Part of a small language model's weights.
Size: 15 layers, vocabulary 8192.
Each number is 128 + 32 x the weight over its row's rms, rounded and kept within 0 to 255. Layers, rows and columns count from 0. Numbers have three digits each. The size before them is the row's rms in percent of the matrix's.

# layer 5 MLP down (transposed), 1024x256, rms 0.109, rows 649-703, columns 0-127
113:124112038137145105110131134159128158166062118104132100123145102176185179103142186168169133146127096165128139136086085122102074126177175069149133099147151134128052189133139091134070093166155127153130164078076178129107155143145151125143081122108116108148143185087168082090125115119173114146125124080140055111113114121157130145073094093116081155120170067183182106095199153112070191132124
094:149151134174113125075126093171200114153108119059118146112127077113118141162139147123082134110172096156188086112189138131130068114144164124136139188158113118116116124127135125118082096146196089118133121091123140147123136118182146156121117135153151097137139149159127137141119160139102081089163122063108098110045146140171115128148181127085116104148133126118092164176165091133071141169128
094:126152184101064136068105209070167115123121163183178111206139228106213123131107174123083180086159172125119135121126155154156180152140130122144139164169103111152122092122141139121130131119121168139154093131160069211078137132137109094140070151106185112144150151119115142157130201105070121067140126139109129115110162100120107104143156162140110183105139133166128079118118107054102122111101
104:178124126110155141171155126128098091162147079159092105130141082103101157145200131117192118184114111174139154124118126072089101122119178135155098129092140094148180129160120118089117106126153169143112125107126094100102114051194134099111161167118134126131092060088159108068143091070089060160166092140135081088208093118117078160182120110090138105138102113072128174115123127080101171173165
092:149111134157086159086108124163123103108154141184155101160121120171178114143078099168178113088120145085138202118200124140040116127108119142105171097175134098210161118157192128084144086120123125149129141109106167125140151127157118167096142182063130171177115087129138099108196194058136170088122115122098110099201090150150157160125115105164126120131116140145130097140163128106116152133176
106:183134130071090153093155093158135124135192139167190094165174137108114132143166089118125151072157130104114104139142097115108138081107055099108091117146107140131094125095126181141113142079113076126118136168141124146178145130146120099169182163165106122072110160126142167146153118125110140149159202117123117147112166108133151083145192182117167141101141160129053094135199155119114111159175
094:076132114147034132120104178146105116121138190129124109158100084140214122152132166142163092177128154146086129079173130132138109079071116037175192126094114137164139083152142098074156101138147061138151119092144119123119105104118093171151211109117088162166174056113123082138132133147067070132125050113120136128148109129073140132087192107095117117131131126088093115109147136124104125157112
106:101191139089160140123085169147129112100099116071113141111155179120153111126139130097154131163133135149116173119064136194085139138121146131134068092145103122120179140175162121163136114169083131109065099193105141143133166169090097094128100037118105130188099116163188101153205102124179130154129182181151156076144160100033151110166113150085110135154081112113097130112131118146136148157112
095:188105153163187179101166046111107177060069093168173115098067095072158193131105118153098111146102078122061130075167168099175117175128112117105125172152168130098090118160127157115132167172075150112128075114092151136134101175142136090133167117124123135117117096161119121063155106097194100031139130116155181165159155116136130119128145136107180160097095098166074106109092120155167124208082
100:167106171111093121148153130107129097186169096134152176102168089141189231121141110164117169104163092109137165132166162152145124112172138161177127112101094119087132128129131099120146160110135138131106205094122151135092130129117135147143084129134153133172107094131153130126101119094122176145120113105106114142091120155141107168095121104087091116112156181098146129160104112094134165120139
087:107102114140146132159103165131144146108062167141106073138123151168091093143149153135173051121150147098122126142129105154160105087106100090166175102150164106136133146149128152162069075092208163145118146105165176186120145132098109167136105151152122128157087104143170089125125185165073181119180113144110160187104179132051096081135167101163124191097151143156171160072180100110110142143108
096:137113090177074119129144102117133130118152199099122091113142101128119111156144143076140056149112118144156185177109101114113113156094125108163115153123085089056152106122146127149182085097128124131124196117146157179114141138166112079121091169131171102097165137125105155141085070146118217098104115125159148134076156157139097143101154155114180219095125089087161113112090147130173169103090
095:124087157083134123095186155115114165082122119125147141210233131107113088120083143149122108112140144178158068176134112139183076130074132168149162110117103141120098096177127148163113116145196090111152104163141109170165136141157203112124083105149106125158106127132155136157117130075147154169086128092104143156107124120149137103097050166125129118197149208144138123040138085122121137142107
109:092113099147123089140149147104150111142117108130193180089132139096174153156156122113157179087137178157132064075098119110163115075143106039087138143134162127141081133157107154111156103174108129128154123132143067146145169163134171099134115116170126097161167160128135097082137163065154156154131115144107069140087104105160117180128102114101047125093111166121160104120144118095086085113074
102:169157080134143121092141151161157121125124145124144124143090058150140113072077081133124153163200111148153106125110157134162149144130069202143160101113146181204178145211200176143094103108123108184089121110153104141078115162108118117111188153073116129056104129174118109164129137165138091173133141174117091152160157111104129146172064121126127113130155116177148192116130160075170114091184
101:134170181139111081144133146137102151198126132128070103157149162116143145145113129171140051103154119168090186152218109161136167168105085140165179144148117157098156089119134158118128085114114045081105082085083079130107177118132126104122114092154066159134117131220078059107154097131165127161124130126095129131143146147119148133105116080213076059123135102123131105152042092175091133131145
097:162138085172131156182184199138114157120173125151113116155133115141134122169159193136106153149107121128144095125196175126091113110050171214116216083102182171111170124120095090162107095111161129167155112066114123170102053131110106127187131152081177120082132167135091103105114091124123104144086134142082144103163145140117138105142165113126068102132096127106127121150107200141143188148158
106:133140195118117090161110095122159094111131101071116082135094115123134083133124059100074127152096139179133098101126137125117155123087147136149103148171117169168186111131134182092158123138164199121147169116128179085120116127121132075114122157069153107144181169092172154148115112177109127119164105173097116071136142131160118144112144156082138137063111174173068131142147132126100065058115
092:094118167124143133187178171124168113191112106095035143173098119119132093099118131144131203147121095133170138160086132112171122091137132053171108165140097192155125073145129095101154133123123125164103107136133148075134121212166104138129149167151087086140108066135102058133179082114139134089133149111125148136110109170130138075200111132105094087149122125161163167084114092115090094102126
096:054126103123119080095052133139133116124110171172072095132116166192126103210094132115135069120115074115145108079100126127112115145079185165169116132111169143110108116171144085087090102161169128099097147124076105104135130130155105070162125160163152142095145108125146123166109157111141092120120129097143146140198097115122160140170098074089165164148152222190147179168128079156108155175117
107:184102093116127147197124089127103196077097107049150123145132079101107037103181158150142061147108192214104139109126143151125155142145096120121149095099160097077072149165123176115108166130090155194132130134081147106091115098170092073124172130125128138157106208106111127087115183100139146138106145101150155135111211148110081136160125136171145107194107127178121087084161134169130149121150
091:126108161164119098135124078102131101147121105140113172034176134145101136147113077155113151075076117089112157163106107114190182145130192116093088103148069138171163153094114142153186137165145195087094119133070092160074150076155132110085138126091137121089118126168176092106115094122118146152127129118148090043093126151208134103132072070116100161130144179094154084134145194144175091163138
095:147127156103118163104109135147165088128116167186140150117197136148089098143079205132090144150138071103086142184070085129151166126095086112135136093120129162117087136167110117094121102141150132150137089170124126144155048151142100127152138122080093219150080108149161141158142130112109124072078177113110095112153130142119088125091144122144116195157147143100096154144135153182144144144124
121:196145116152201118113147073163184135173159105110107076103074152147122174060130093103157129115114158137105117129087146118092088149091155108053120084145125135126109092107087123102073118132125135114161120165120160130125196188113090129147111116099185142135173130138149143176129063154166102137128129113151124132076148129142132191111141156141165140136161099190111132169111133056127181165110
096:131112094122137137107113093144095148102083132107135139113107134156138125127161116106162126140127142165118154161129134128128170189115170108163137177101060151087077107147109142165096101117086131150133150160172159146190135114133089111114118116152103169061072097071164102145124131159138110113191113112088176157139217127118134157131149095116166090127135129141091137140131154108113147127133
084:177145079102110111147106090114184144116122168090070182150202136147217145201112158140062111142166099116131117147142195097089099089126141079121136118118124123151135094128098112093179117149146129138119055109150152172104186133151108094044183156173073166102134158152151124138117144174158138055125046105117146121155094132138133136089153122171159115166135064159152136120144123118060161144180
095:159108093151148146157147147110168118159103058163096142181155124146097136156117134108172208083069118136157067124149170159168119117192146142168138157124121089129120107087136151076127074127118137119062114105142108148097114093151068125104137167076132106122144148160085097125102128069130127167100112171097111172061115174150149156058108120112090138088100118128171153141107090089092090129126
097:163069167176119138174103118107152122131078112190190116125154059117116150151143091087177109147163147168135155110115111098128123081155130135165191122057087141103153163159128094142130076071145125145139111120152135150156153122137125083115128113114056058112127130120142166129145145184066134131108145090180154109128169149114157076171078115106157099072104117177137122173127084153140149106194
108:170159124126051177098146133095070147125156085131179164157129131137125189155145153152113130147134141138167124157117163127197115064118176154125114144091121104091151118161075139166136071127080124094168188094081137129143140129114105105127139174124127120134071084168172088090132183131150090146103101128090174155125133138152137156103085103106163146139153101151130193147112160119123151136189
108:124164144081129141071191118125122157186158143066106129159099100159144160115083050071063072098179128167107127111148130156160127159124090113126100131152145135106117157118122146175084141133086095073139096094113131132182087081170120102127065156132072140111066122065098137144092163152173135093095119155085147136087169119101164062092112118173111153076129112100125112125149126104068166109103
090:149116100166072129113085104136102126143149116167135127130139174104130136134120122143100124155194140118152181108159076162128140164101165156115114067141090080148152139175149101120131130150107105102135151141176172082127097091149196099051157084095127120088149083152143104148092133100131193166110140170150097185073201164118148134111109087100082179105136089093112131155159188116121135135188
097:164116091141068131076096144137148143111103082168120145077156133102114126169132132148123156145107162177086118083119144080060119097177077168132192180123139060163175116181135139186109143097152054143142168133109172139124146153173084085136092239183078173135087124088175082124079105041151178116103120121123139121071105111168165127110169174120169152089188099101085128109175171111153108148140
102:150154087146089197142097111147118136085118138087133163112127165163152170132055159092152088089114130089060127096149118142114112176143159077101128115193136139224123139133088107107124066044113161133125145088075128068100106153129087105137112139091107207138131122113077153095180113117155147056169156114115137180145115187106101111131137125128161110139159112116125134147122078133195160059142
098:102139102053137130128134104142150121142143143166095152098100149077116135154094135111062133135160127131137116137145083129123050125134099122130126091104097073128091179152131103127124169094133134123138093083103114171157118090160094102159122181089134150153128162214197067166063141109156147052132115123187122090130162135106162138089128114137074083117152099101203161152163151126202166130148
096:137083121151157110080173156119169132137129126128120144141147138200140062112102168138107182046176140127116153139123113154155157183194083122112131161153101079102124186133103148155160132164137155132145108121054208092132135098079146082132123096146133146160104117140100139143120140093110084045099052144125126216112127136131156040114127148130157169108091100144121157160130099125170118116152
096:164127167089096073133137153207111117151188101127140147098161158110110093124132147130195087142158092181074161111122151167153200077093148145108105160075078133109141112109066075131128116151087052107175079115141148122105118159156097123151084095120093155161136101137076142139170073093121126121157168130125144129184109103096108150104136084165177165177110140191145161153124191146192124120090
096:122143092135170166111077088137147074088098116104088164091095160147146160098148086175173107143104088189136090111141129135084109065140112206158136095155076126051124127084146173103152079154107070136172124081133117117129140108168197125157133122116116130066123051114127135104130099126161198098174102172150157123195160071098149150138106097157124171152179127133113154192099159122116129112115
093:128148122084160151151118129125071062151112105117089107132092102120091115152075149078121114128145217121109116164116119118115139158137139132142133124162090184100181137131125162134090158122156137142185115137108149158146166114162148135048183141158160121057149153082114133163107187145099121176190117081121136157108116147125115119127122158073185140130170113082144107118149057127085080099104
095:151116133148156123077127133136155157164212181152065158131086134171106121177135168145083116145178087135175136102170146144165099127182156114157165132099158148149116136095102065090103105127149110134149115109175151160157145128066153132129117215119125172146137121130115156123129137120102127136105117086174127141113081185127096101101099100203105139111127137093126137143159154145102086109094
094:130113116129177131177112137114122131184101150160129109107131111143144138129168133112143162109081078098166154126137159158080084087130150062055171145138061144123131161176097122183159146116120157081122166114120165135220166141141096129096079154102096167165144091144118120156155148148095147147134101102173124095141117086147127111123122106074136144171125121112104148103127114137062077087102
094:140096143099150116116147153156129090146092176127119147090189132076137097175115180140162103171144134129111132107111140159138105147052131094109140126059115079152187152170158106098150144122139130086135113082134134103064111181095105107132169179064140209134183127107128134138227091167189099115156159044089201124097119082132148143101163088122158124113143178080103101074151118114114101165128
091:130118098121061145082154072137133140137163115119134160180132099153120164141084128119093165118115127099132133156142154197165086121136084111119169134125129124088155217130114150128126106135122100088076138090155161134160100127110125083094117137126128134207138156181064103078143115102045160112193143108112110128082124134143166143126116123109110169130105079140082138131075164136058115121103
094:104088134137143141126111168183129168160109111126180128145169152152175104145148109163117175170187137103172091100135121126122086109138131153138147200067153133116112147163117042077102104079103094097167174127166139157178138097132192161095119097132114140124153079068138151106099114101122093133089118112145129131145072154101050192114094094089131112122131100100183126170193159130104148092106
095:096095114125070131173110193137096122072153155132126139163132139173156168141172123217165104099100151130131133090074134133131080123116082113120093162131143153116141144105120099109084129115089103073228066115111122148082139116079086074148154120088121102174162139107154130087126106149060178160110113118115095116094147104076092162046181169131125108095105165152149139125111151132160113065113
095:120111100097166068111127091163100129098124131128220120096064090133110059088077154165135166179123118169077135217097161142128117104148091135067227117135176139137095112145103151086100130157138126069158155094148110105110070154164167082123159135097096143127142117072166119104134116139136131131117131129117121134128044134100149095128163152143103105180132131102105137095143155070171125127082
095:178135104176102125112104074108128103133148152101173125075010093144126119116145135181162111152097129108097069111130118089127142088170144133132158160135146103122171115179103081076132153142117182149154160137134164176117117103116173141115108122128170148071095081108165120166103068135051100122142167127147137107136089111112128142119146168151191172100158146101089081200132160047143088149126
104:057121175119133119108147164128135177113163169071154137128113146137178123152097162096140081127137154162147124161097120119138062123043105097156148118105155159154154189134126112180130097135143114145073109102134155114174114133149128091061161153136084143112127128131169171137104169158149125054058157208154118126112121113127161141094167159184106132202132104105135149154186100187118149121142
092:096115083162083097072125143148157147098072084138121068152170137098129139138151147099085115065102133124076170141169091126088148105142164147109130084191159082153125123148111135144133176080148067142147085164143163143145149098166107085183112135124139125094122086138189141075171138113144175062147136119162123087114108160061124129118149084141166145199164100118111105134152124093129131105155
102:201125118193115142126127153119182087163106131136164189155138146102134123110107154125089096135115112087153117087153197095140142156124098103099188184119160123136163115202185099082110147140100122131100106125119144144159157147135096192185130180169125117158161127061145174156135095170105085143099171168160096163096189144122145152166113133105145163178161192102068118123153111109163131075166
102:142130092115115114122071106126157205112127161112140151159165110146129140096148134140141100095139082107067108149168218132145096129237158114104135142075147151097101141134097119119145116174141111142163132146050189194121136158144100158115111159125134114109134147157152116162086149143183142085116111100111109175140120173170148134144129130099123093103147131119087058127158134129094106155137
095:112162132117123089156125121179099140132104146158151143108179187096136089168190118143093134112152109138114110121146166219080158139154185175140099087114085110115170130132191113116117179108105077115111138140150146101096191153143120128150101117117177114136135156114139066083157160124128073144143077116188203161081149080126137111112108177142145068127172159109083169138141154156158120138108
092:091117116103131116094144130127155154143180101086159123137144086137167140130161097114139179137121184073135152166057119179068122152108114138126121152154143085101179143100188090154153101139112122119146119119113106127062102093095088148138126119154109178119101119132118101148195173108175160130190192124124126139129166122087198108130070086095142137066083155153133121141099165193130169097115
095:137126191105021157097155136125161147070113104100200157116174113147148183109155151185139117090117119116085115142160144123116141183169168145140132144139142132115121130121185170124102160148157120054128147133138123152106103110154126159153170162152126101110135110121106146154134147148166081061128036172123119194168082112124092116081188134084122094180163126149112081100094117078136128146142
112:164137098105172130148097120133182116168137137149070146138111135121088098118098099151174136137124129095067163143146116116113109155102149124129149069141094117120088107145161156139200115104140161089125135180135194058153184105159086181111124118080123178085088152061217106151110159084134141146111179121067128103111099136115100142070110126081162124097117125092187185160207054139097112160166
099:164128143172121174149091134087140097144130165099072146103126142131155138139133150175143134144105074154166162162159091130129157118139130167170193144124136093116115148161138146124123184114166147128071158114173183143129134124098126146181111153092147187134072041142120121091162104085182119130108108119115131092055135113136119073166116117163167110101132171135102110072173195113089149130165
# layer 5 MLP up, 1024x256, rms 0.111, rows 650-703, columns 0-127
096:126154122089159149109098125130150154123179121137132158182140065161107134129134124145097139098160093095149224174148137121126120140103110110111121120142112147187074142073121181093133091067092159150158108138125109163138155079161165082104129105134157130126124138066079158169117146160180094074082096173120113131152134114173154193097151089132105048084089143110163135108124171178089159126108
095:157156091116179102170157116101060131128139153112140112146124048186119172151185135130112130140132121131139095116168125110088106120146101092118122068209099151106150146163091133125116062110143058141095159121119115055152163140155144141098209099158121187116117128136158127090103112086136133131082127122134133148208114159108135129140088120145145101170156115049089154136125112192142166122150
101:122164108134143142137146119090100138141138207149084105178135089168133070093126156098122133078148189150123093101117148133092144199114116146130089069145090069124149104107144074121116173118134133128184117098092088132071099132076117139124130116140128095097173214085140174132106166146217199146164062178115148173160127123121150159133126180150133117065122105106134188123124140147124175181164
095:162092117119126105140142169096107142133198140185095104201165153080094138128138244095106080094132131169138091092147139114155116121128131146142080145136140155122090152130165130188144163175110101128111089139133129131168141111083159158082136140131131078077117169126140128161056121115170119080116167150121178123079119115095105134122134146151108094065168104200134153102129172130138111184116
102:166102148177163101160122112148157096125110056081098073195169162145118135134112115150111125053090085144158191083070127118158147077127101152137127090104143119151105106114124111178145136096155112095124112177138102082196117118088148085102102143130096174157147128113126127126133103164163133183153125139048116086094173122121127159096156122074066103133116107078121172154170150085145160128158
115:150115114151186124107203170144099184144084139082118189125137136092084155145163176084118159149123130138099122158086112097130172130134154154131100149146118102137103083074135108147117143086121174132207103121087130086131175084193111101152117129109164145110151160157130136117052157134138117083122099162086086101105094145101079084129231131187111094142137136085093083153131144159079154126087
100:172170160154134076163096097161214098128046103132108172170158189115103103149125127153154171147125153058121122176226077140121157143106122145101126103128133129158112168154130112158178113172130133115113096089093098107153117141090152079166099111105114102140090133201065106143099118158151102153211095122120183115145100111094110066086088161109111096065073185172122083170106104106203106134149
096:096112120160158093139147162155140054115198148134133208162204136109091096116167178093134147120100128170174140162103112159158128110151110163168071078145106185165162124092135103102141112113128118101156108145101112093170093075126169142075125135125086095123123137159081123138130102129098101139115106123105091109157143076095102111148104131157107155163132155078125089169140156068112106102106
101:102085131106154068138110136133158092132201124139127117148134131158123057114102098103143223175120176130149127175114136152134116132109070168087191152129162114141170182074108116131133183069101174073161092142080158088136084113172112087121142116148110161154118104171172097087085093132134159136134141160097098124144108136173111192129113173157193151114110159164158130175136153045144108134119
094:112110063097114145162139134083125085132149086156159113090132106139124124128100155136141168184146125124149159088187109128127105167179132132143059154090117098192113149131148093126121148184084101106157161154120150068164098123138169104086179104139131136088174061143151220156111124108136167133110096133106072123110117089164171117112119157188118092205115091144149119102089141118104135105142
092:090113036131165121158101135128085081088101210156081154120145108200150172125140091079146070146116103094171098131051169091124122088167132160193075134133078136139139122094119086129177109091183179125152087165123118161137134126148110120133141138192152103141098135072156141144146107144126107154190139100164140165156205093141094139123137046149083069112163180136081098130144135102147107161164
093:099080095168112127094121128149143087155163091092121111175114116137090139133146191071101112139095128158103165161156135142056195179179154136145071155165073097168098146107144080188131127159081155158142169172110167146094129106107118135080143134096135129107190106074130106140090079154109130132145138137110116106108045116088092224147111142124101125095167087110151181088143107115140167148085
099:186094171104093157153063112159055150126100121129115114187092096138126154113119128143127167130151190184138060127095097124134143163181120134154106132081100145127076063094139119102164169052071122139127120102105186096069101132178142149155151143134124091079073067087109103097129154158086162098140101099122159115160102134133115168126115109137189107164096137211123117203214144085119128104157
102:125139118140143162166116095084180174178183111073167082166131061109103134057126133163079152105145152108095089166076161166167079106172118113154145120098112097122143206146173145162148084116109155066128146209137130135103129122153149118101054160111189127113207151146177171108083078117140106104125158170170182116209124110095125151149131140117136150088166157132163105137097128150063092151176
097:124067129085149166108159120103158081136146122060110160057170104189131106133072128172145181185123120135129113205091167108166142112150137100137153152145113134178143132147107075131139170120110135122130197108198126164122058110073156181127121083124166109106123124080126147179109114120154156132125184118079175119067124097156147127086128134115167113103128182146122130121161134099172177108123
107:151175154115100093095061126161076152126069139091145147083127151089127129135148107138135112153133121175147130171089154100085100191206088113144076154152104131133128153099177158087091122088184140126181123068131094124115132114118149116126136109079099166187153091148167152149143180094116130179125159096155149141117080130084110144079120129188187100158145106137156154184113077117116069153142
099:091092093151136144170126123135146136148157126085101158129126163128195171092111117134090097145150143139192106079200127146122087161112094142084108152151078137126123165184092138162105134118112117092147108118148106095135119155176117104088114172127159192101180099166114157106098132094145099131105106210153110163088159064152134094132082123081078142097056146135141102128153154127086106074163
096:212103179105166094124092134170115183105084145134223099098165138156141178105072135120131033162109142118144096120150115135058153112114146214114122126114205127108113124146164193120145096122088143083154124117104098150086134075120098114069138118138174119138160172136125171106054138142125148102138112178116092139127135086058068197078185135179177178102146126070157132183116164095121165164063
100:143121168148151200132171119080134144072156110117085081148081165098148122038115133119084156077062113133147110157221182099112130156174082153146101192081149120069139164086155171126186119132103148143159151107166138127130093087115127129171114084175120163104124139141116100175108087117120145158117121070096179176132124169190161087097165165132101104109105119111089154104087099168099105119142
098:120148105166132163116192105194089154061131162121092150063144130157121119115140151150120134049109159174128158105115105113123123144125138191130151083148108192081096168121123064117147078115094215183118181140086147099130124106144128140124101129116139091124161179110140091126141157085132129207119152179117161145136149169106144156125118156120196129101088130098127092118109116090153143107125
102:139106099120178171143165134151147105131122129088114098173107153126130133094132165109154111164122153164147062083178199159128135123107088163130162107150125140145127082153088100087112060084090116153104128098174143110181098161113154146154162115115103153156148084137075169090190134176104107093142152199137118223149141101038124168114159145099100120108118076144087139138123106084087151086139
097:051125194104099144123132112099168174121153125154121066160166139134162180107128114100086146120063139110126116107149173115141114157100135086147137082091149147060122114106158117123160091125158121196100122120154125157196136136110106121125136094132128116086069142176134150143124139091144118079210160086131109140141184172179091142114068205076126123190139091146071101126116139149179135138156
112:173150150147155146129167093144140101141149073196124111103046113145141109155109096182109158101098133120129190108108149127074094126128110087088129104079149145111062148106153180069142104094097146135213094139137216137077162160105105165135126142110175150064161157105109156176102094119075107138072119119106136141153169118108102087122132146186176112175115167122128162127158100084185179158115
101:169157110099129162116164133057087121172130129102132146112117077158122145106131087129140079144135193129130151108115137114071078131142154129069163094127081128100145114140176165214082175101119121112102068017133088113111133145149169178128149105177101089087117156128108127131091129155138122124147158109166089118136091098111163131112165135114160157156083062133095104142189125122184160156136
091:104105137156172108068126198146090128141118060183184093137118103132102125079150077125228175124124131105117147139139065102157185168137136164140117105139162175172131109126144167127124176132125124149165178150086090136214106128080131148145064138111141130198100119095160180055155095135073064145161178097118092109133145117127105150157131153111105145100164145116048145112130113128164140109054
095:117123130156159075108114122132169073143158129054156094143095154112090077165170106123104120074167125121088140102129124113104123158100125158107199064133122113202111092154143126121132129074154133119129158139094155126141076130150164141090139209092135107164111187090122167122125094110125177137091089143147126090137158128125153063135112108167157103088105028150163112093088213085172117140138
098:114151157129139126082062140051171092130171115148142123118086083089144119142121114042177124130096147171131149176089108141202170157161110076113161107107147109129137125110147051102143103149158169137108200099145147121163116161170120124156072108138107142091138159135128128096108113148124121168145109090122170106135191127146106174106090097116073110175102094130140153127098115149145191217173
103:124047166096115141152160166135127109091157093159120081108139189161120104210163165142178096146029187167123146160180126138131132172139187087122074136150125125127116105098096110069170163164135079103123132103122148186115105144138133110135106094130116082115118209169158166135094141081147185103082098164159083107109156094136092142107131146114127139119168163185088158178160112196091138125105
091:124096099134138104188084159123148105073137061114136138121141119109086098099125166184160187103044085113148151153115126091103118081146126156131101161075159118138132123171138057084185113164150163189128174163122129160062152110096103112135140128093191153143207121115164137102154151112067146139112148083166134122157146170143057139128163116158144167139112155200106156098122131136181097120110
101:096150130109136112102143175113124179131093143144123152116147144158091139112174107149143141101111068129124036144180176129209134091112180132129141153105170165089106116159138117081064172134150076143125126113100081132109136132103095127136079078153120159140108150108106225087080138171102123095139144143163102078209107124139171118144103114098199132112138138159127123011091127139105108138100
099:088133108140195124129099112155108171121070169066107105124180174189106100167152119114156104131122135122123133081147044180181139118132105136126133138122148138105114155159182096112120172086059117150175137149144101115120130160139180103109107100128112155091110210115081136141158075193139085120170156049093145171138129131093099149172109134146055121160087121148164167184158118109167134132133
103:087154175104094096171152077111100131101170107157037137149157133095106148111121114178166170144166127139105106130066079183134087147102115142093134097077134168153100118117097065155184116131121166133113114093051139129122182154155092116196177153111070138164124125110095189127105064152134112146101140185138150188115129113126122085118106062153156122079154177115169081163098147106112097149123
098:121155157130115111153171100134119198155139119173076036105149104079123135118092133161152075188151118117162062122102142162136050129095180188096144070101138178149145180140133153141133128165141091109185162127128122152147125140118116174130170096139152129150167121138146164098126087127137114132153127086177106165166132091167101132138142078096171114107132144146154171128118096140151106138128
093:105140106133103137154115145150083158128146113086153129108125123094113161157132124130079140126063175135137091123135155055142121060093170107174194085097158199142145108118128107155102091110127135129153157121198050189103152126178095204149127172146117185097147141100179095108097114126151161150166163099120131088138153068122126185093119112121108088156165178109114143145150147114098150099154
097:210137147125128100115154093131166116100160142103102158119070118075154138089141108164127193089151122127065159139154137127136180104088154183080102136064103095122116132180089103144091089125119149159148160115098077106102160135117112158132092049160118113139194107106142046126157083106090138101170148082142130137136139078184160109181150080115133103122082152133108096147126141163091063085074
096:157202112180133109117110096089111145134168112150115155157100098128074088103125125134096166154121071179174126137101078108153128134210151168136141108163126103150121055114141121062146097145177083185106140132143108097160108114085108145147083099084137163173190108099101099141108157123185085109147108069125142154207128104101084102073129167075140114088112178176075107150144085169073128155138
090:091086099150116129071147093117161172132126162077111068152145173098056154101133165126105117156114094145170151126131138151162118117117151103124086201092118139128108159134154128161087107157061104164090131094128076143067118126122142159207110089125121166123151115145138144087145144140154137075149114134187086155071173144085111187185129121235086104096152169099111135087077175112149122081160
093:101144137067129109092137148147165139168134150146120107155117115105129173087085149120141164148059120113124142060103111176155160109146123126188068117095117189156102121131069119184090175172123134143159121168134125093076141176152167116063105118157143103083061109084148130158122127174128137092178150104113102065132117089097193116182086133190067094139119084102120141119151069095088084154122
095:074151100163113135126153057198125136129183128131078164140141169116102096119084177077103109157128183106097151101175100086150159136212115124147035147151153104135065113107154134123134129117075093127089140098136138099098161091167121166147158113129169181160131169146143125111085109140143082102101114195102162142058079125156147134135132094138136142133068144145147104100086139140089081096149
092:116145120121069122138143146121152137106126140114157105144100125152182111089131138128122157138128172103137179187186102153134133138172147201170087131102155178106061064124104137079130159117084098141084121108098092160148083099158146150138066143141102138126115183129139175114092128121166137139114066170143132152157124125143140158168086043155073139102094088180128162164108086181137155076102
096:150091153122124109139165162148134146147127077138101064126147119106170136095139088180112159161170145206098129109118127118144186144148087165100116115149105114134131053165131113104166117096156184134097188134101118074142129115146075126132105143157129109109190198105147118132116171132116101120135138094172100072165182166105211070150037110153106165078116126157145129108135113164137119134159
100:108165116067123150188157187119179062094143147117116106132103086078111156123129111116056121121092087137114122140128157132086144099133132098135129161211070099111137130133167118152130162125141155081130106120112141069134131153133153112145175126117142134136080154163111125123094158119108153105131156111059102075136113117042131108133130155229123167176102119129152160098107108137160162119096
094:131121112129151164065154066132118145138140115095106147156162154158105138120158137143098102143115077185073106163191106181141184119135145120161132111136130102167090092144121119101093099108148141175128134138077094100145151093148144122120112151181165194138100112128143202083155141129131100082131140141141136128094106180146135078183173112117153094201119150081127124122117145114051122162104
102:105198096154105123099143161137126135145169109169138148115151143092153075097109127080125137088138114141153129131147199127154089145141108157168137147121124089105120106123161174172142101146099144093143156152158120131134179120109117111094159164157130088117149145089093123129057136156121116133107082172135130061094051117108138116120096159169121151172146132192150091166117098104090076081035
099:040139135110154151133150164110138112091119102154090127202171158103137130093137136071123111110124121150136148140127161102195085135124083141136074126175115117134092133047154158160123073099167126113146081095125148086124112110131117136085122151127086170224150140099145091087132189108166127125141061163107079129081199095113142095112102130102094060120128069166133177083144152163090170082101
102:145174144124159096102123135122164204090161165141136123105084186083146090125109164134125116148108117131103134095151100140097117044081193139111166104130061150129143094166110118095117096075163140101080069144142144168114110166128155173109137083169107078102109103121099145138179179143124155111173145092108122122094146092175086204153133139142164091104111157166155117149133075093152180121136
099:119125124152145084084120074130129174162142097121195130095139158104204173115119119093032150147112226124119135116119119129118134184150163185109137155137198107134108127116106148177108171113088135083114099143150126154126125125146101118148130099176122143078062165101134102099082093124077155111142133139096119163132168137090116131120132141103112157100146148127082132125068115040142142142169
096:075091116144100158109180101143137091130108114127118105106085167144076099093190117107156181157104067141138144127134183159122101159115093114121115186135135103100133134175130158064087139140128128166155119049138128149105116164178127139218070184098157125143150129126190197095148101147110179130097113172164083157180169160133090150117101134153085130119089158076147119108084126170164153066143
099:092092157125150084094120105102101115124136160140119085104151197145083108077111078110148165085134135112140174132174122157116100085113170127102136135128124093135136119114091074140167048147101173125095100094056152127083177108143153106184097150124102043136158166110079201166140136138167158129139150107145139118139161161107144121102171121170128116075047143106100114143119093157135156135117
100:146061181107152124108185091101169154089110097142122108143140103077104133132117054101080163142174090124153109123114105063141123123154165109125087124111145142124156165132114137093119144115078131140117136112148134098093082085096158119102200102150121085134124104107099153116134121133091166135096110100170126168199098117193100096093127176178121166154167094105118092137192166105128145127077
092:134101149177148171153126133150091094117049168171130098155147134121139101079165169157119099104165080129118111077104102100151055118143153128142137069058123154143078096108079169196115088120111093174146090145106152101192142135107124094093107131093156153178166145180144131102101109154073154102138124114123111142147138118105090112137157150165149161114185105151156163158137129151086154140073
100:147180160189157122127128154135136133150131122179067112169110152193137131068179145155166139158162058143105183145107149154162098106088124122136118144128120124163139152116153116103105064171123181151133133142073093064142141109122126100158121118136140102084164137134132116151089130168138095125104137116147112118128078094111134151125156100116130145138157128166168164138174127138076099057078
100:083126154144085114129183105120112142164136105108166097114129127106148144148153171130064112121091148161169085134085137129134148107159113135131101157131149130150157161113100127119079141142146088167147136054118072180091100158106163077134126122189142069125128127154107181081152108175118123151166082161170127184129126134113113099188114079170118097138156129170069035094088162094175104079113
101:106119124144092132154106162113144091165109133162125104097140090107127097174070073113139093131106157164135133104112134209107159118121095109141143100108125168103171119083100185119222171148128142143127155161165105156186136130133109113123120118150143178134086127177096117124109079121184163183171171108132044151088134161113101067133120070162160123161033169110035122101085090145161070134138